Weights of a small GPT-style language model, trained from scratch on English Wikipedia: rotary positions.
Each number is 128 + 24 x the weight over its row's rms, rounded and kept within 0 to 255. Layers, rows and columns count from 0. Numbers have three digits each. The size before them is the row's rms in percent of the matrix's.

# layer 8 MLP gate, 512x128, rms 0.244, rows 400-421, columns 0-127
095:146083162121144146134109132106086108118123146111098148104141190164164117178095114169162131102139132121151150129123108135156081147110127119117143112143094104119119157122113132147171120127120146159121148121123126126109178138130114145151070124150147091086121092167060184136142134100143098134080131091159120126149128118140162118137150145124126119117107136142139149158142144109100128136151
101:115129156145165122086145139135099092141153155136122062150148108146120104166112133118133124093100114114137111126128141114166128129112126144111118130131148126123137115151129142155177104119182115120088108096122125137146124119172095132180140101112129113095097069134105103140118172131094124143105120126103162155149111071132094120131127104142142124182117155134163132151071140132166145151091
101:140135111124126133104066131137130176099123103106142120121086142122128162122129090129128100146183151169094123123137151126136130148170086104095189072101130116148148150092122129129118085069155167115113152137134144146125117076115149106118114137152124105116103141145184099118129126145137110164152137137116129165142125118126138098155128130106137145108105143082097134159128127141143149143169
089:123099104138120082131111118135097142112074095111123153092098134118150152141124112127162148122144152172141129186137147111150101150113114125125170137118171114141141099120122129117118111154155123070135173144124133137149100126120073121137127130114130160129135103127157105122117153085124125063131121111129138142158192101135151156106101079129124097121138143168125072121120148135129146173101
094:101126123134147086101146153115113101108099116136125111115099114137127132110113118152108121119085144141128161067131093175137133118152139148115117099156151181104073170127144133112109150136148070135106126065106142120105113095116094120112116115166153142141111148124123111144117144128149116129111087148157148118128144192084114140088133159156142144166128152146125133137184118088128113137142
095:160110153080117160138114146164175092142133124131146136162106112124162112100107134127104131083105090163102166133112123147097157124121104146141162103119134139117128127121062167109145137137163106115098137119120159105107117120136146174130131116122111167136131145143120120139116140136130106108121101115127124095138095155182109122108157110126136102126076080114104157108119093091161080098082
096:162136083130106130150154133088100175138120123123141095133102188153133136117102158155085113134179128117110152112095126155118079173170111119160087143136125091123154114165147093108154145113142126145130144130108154141124107108114133163144154136157117103140116126125104141110117146127069120144146115106153112090181142078114088119140124129141144139176144139154103136139135098153138125159110
102:125170131119107146142148126088115161123102118115108105094126107113122068093153130130085166127151113153145115108162126123140144202104144104105154101118104160160110156091112131113130128144103113128112080180138120156174161114148126154170134116125112114107151119134087115150142133145119106112113100138145103103148137133131110114114096115099104106156167143169133108125152124109118096186103
097:121142144079081158117094136158136116156116134146109123106121153141174135108156087119101139143173080110109117105143095113106088120099096104098101143156136144141150106137109105124139173099138151154128113145127169102104145086157136166067127140156092131135132154149104142164130164108128115149110115154103149157110173137112167119129085135143137142143143068140134124112153133131110113118123
105:125135101094190153149122133083160152122090140139140169191106103131134148111104132118141152114128123113160119135117125123153129145147103125100121170151113141135156126101088143117115130098131142179165164108112182132170159156177124105133096113122121120137142115119137138144097135077136157108111130118101169103120159104130133117094123128108087170077131087109129113135107109139116140167124
095:129108164131149082163116153143149107094117154111154135145122109177123157122081101146153166118129124107126137153170116122097142143109141099118132138162142080097096120169132146113166109116092087163158163117113120089151102097157141115134123171102138112105109114154145125113105142154133152175115096108157120134129100144112143146104111121079129148151149137181124134146129135119174161151096
099:150097151110148140139134134135150124112142154118172167102141140136149149107109104133100132171189113146113140108115096104143127149144140135142116174132146123137068150101167131173117105137109112163095190106111117166145077097149175113149168168144129154118141137152119127130131101102115114081132154112106145165142082122138127169127143139107150142112134146122133141077159105108121122127120
094:077125110138081082108133162127130115090126138081138132124118120099148110134127130176139142112154104070131115141109179126126138140131098110139111124152109140131159132198149131131139095119145142162150076118159136169145096125162112146163159149140126140142142115134130124129117078126136120115122110126088071128079097095108116158113142106152126165160123137122131089121128145132089118134173
096:157122172120085140130105122108134095133121125147127123140129142134107122124126103117118103140115119102101092113121113121148105124103138135144128090097137094143115079152146144137070108104095126166170169161160169119109062143144149137150113106176144183120152103122146062109140154108110150127089118123139136130121160114151175128141098103125112114127128077105124138108087108149138110128098
098:165118136152117094130131135075161121144116146120162122112104127092162140084091133133124162137163138125111141081136119089109095140121130116128182065156144111142172096115133159144151126125078118133127154155127141145154147090134137119167101150090154160126088112118157072117119139116086091166122128138131098128142154113119138126137123164140143128116136104139125114153119173101092117136093
089:135138134175111114113164180139129117104149093079073140126101133121132084132128200100133143083116139157159136109106113167152124159098127102093114155146156129121153153129117137127181104099140120171115135111136143114108149153160118151123130113114116121136125102124139146185116112131141116155073106116149083133151143121146166102098125123120101109124115107107110100148112091089112149139115
100:125153158100132132140108100103132099111098161144120124146107152131185156131132135161115108125133117102125116122132134131163103097127082097102175150120143085144117130158123125114131117124152107118133147145096110131129126119126103132189143149093140139099180130110158106112182101093127176123132171149073147135158094106127165156103124144147155166116162128162109170170108153117122151138112
083:147160121124110083121087129095097111125131110169138159114103105138129146143141165131119116104137118088118150146110171151130125080091119141133113139093117164104132136085129121141138145144138179131130143145079086121098111146156097140111069125100118135086140123138141090129102102150117163120159144141121188159115085142167117109154082128098152098128174151116146110139113115148131144136136
113:178123076191119133165147155134120163123182128120103145156151126083133129129110135121116100146131155129127142095134064140106106132138130139163105149158125106127149137154096110135115147119137081101122133104130169140130122074132137137132096084114104147115146104142157140110130140134128130150134144091183158130130176133131144098112155081162123134165128102120129092139074129139145129150155
102:100154133090134108134164148102132105121123110137125128086176143121175135116139184140120116108101117126163149117157124114190127112162159142105101180146163136176123150159114167125145131113120077110128117109124156121093124125100148147092105123148128087156155103132127153079133100129101097100111168088115122152136108176124130127145158139118103096104153107119139119127129095105140155122111
106:115125083136117111152123140125117165076127097137066165149158120132144155134119116159135127182160143122136126097122121118123092118111160097114115115136130111109169123107104144136143130174133146132174121139110135127121137134079108130096105091109126174173154121171148166158126165120142125117087128115130134113141113107162111166137100154135132136102088200131140118138162123128159146103170
101:085121152132097146072125136149114128107094119167115137113139137090090140174157143102099109124121154159147121113103127122118098157111134167126086113150123119081112180145129104133107156147181128088115135124122117180148109120102126156137133140115151113109138103129148133124145154181092137101123198113157148139137127142113149128089159114138148111104109087125155149124149145165119135088110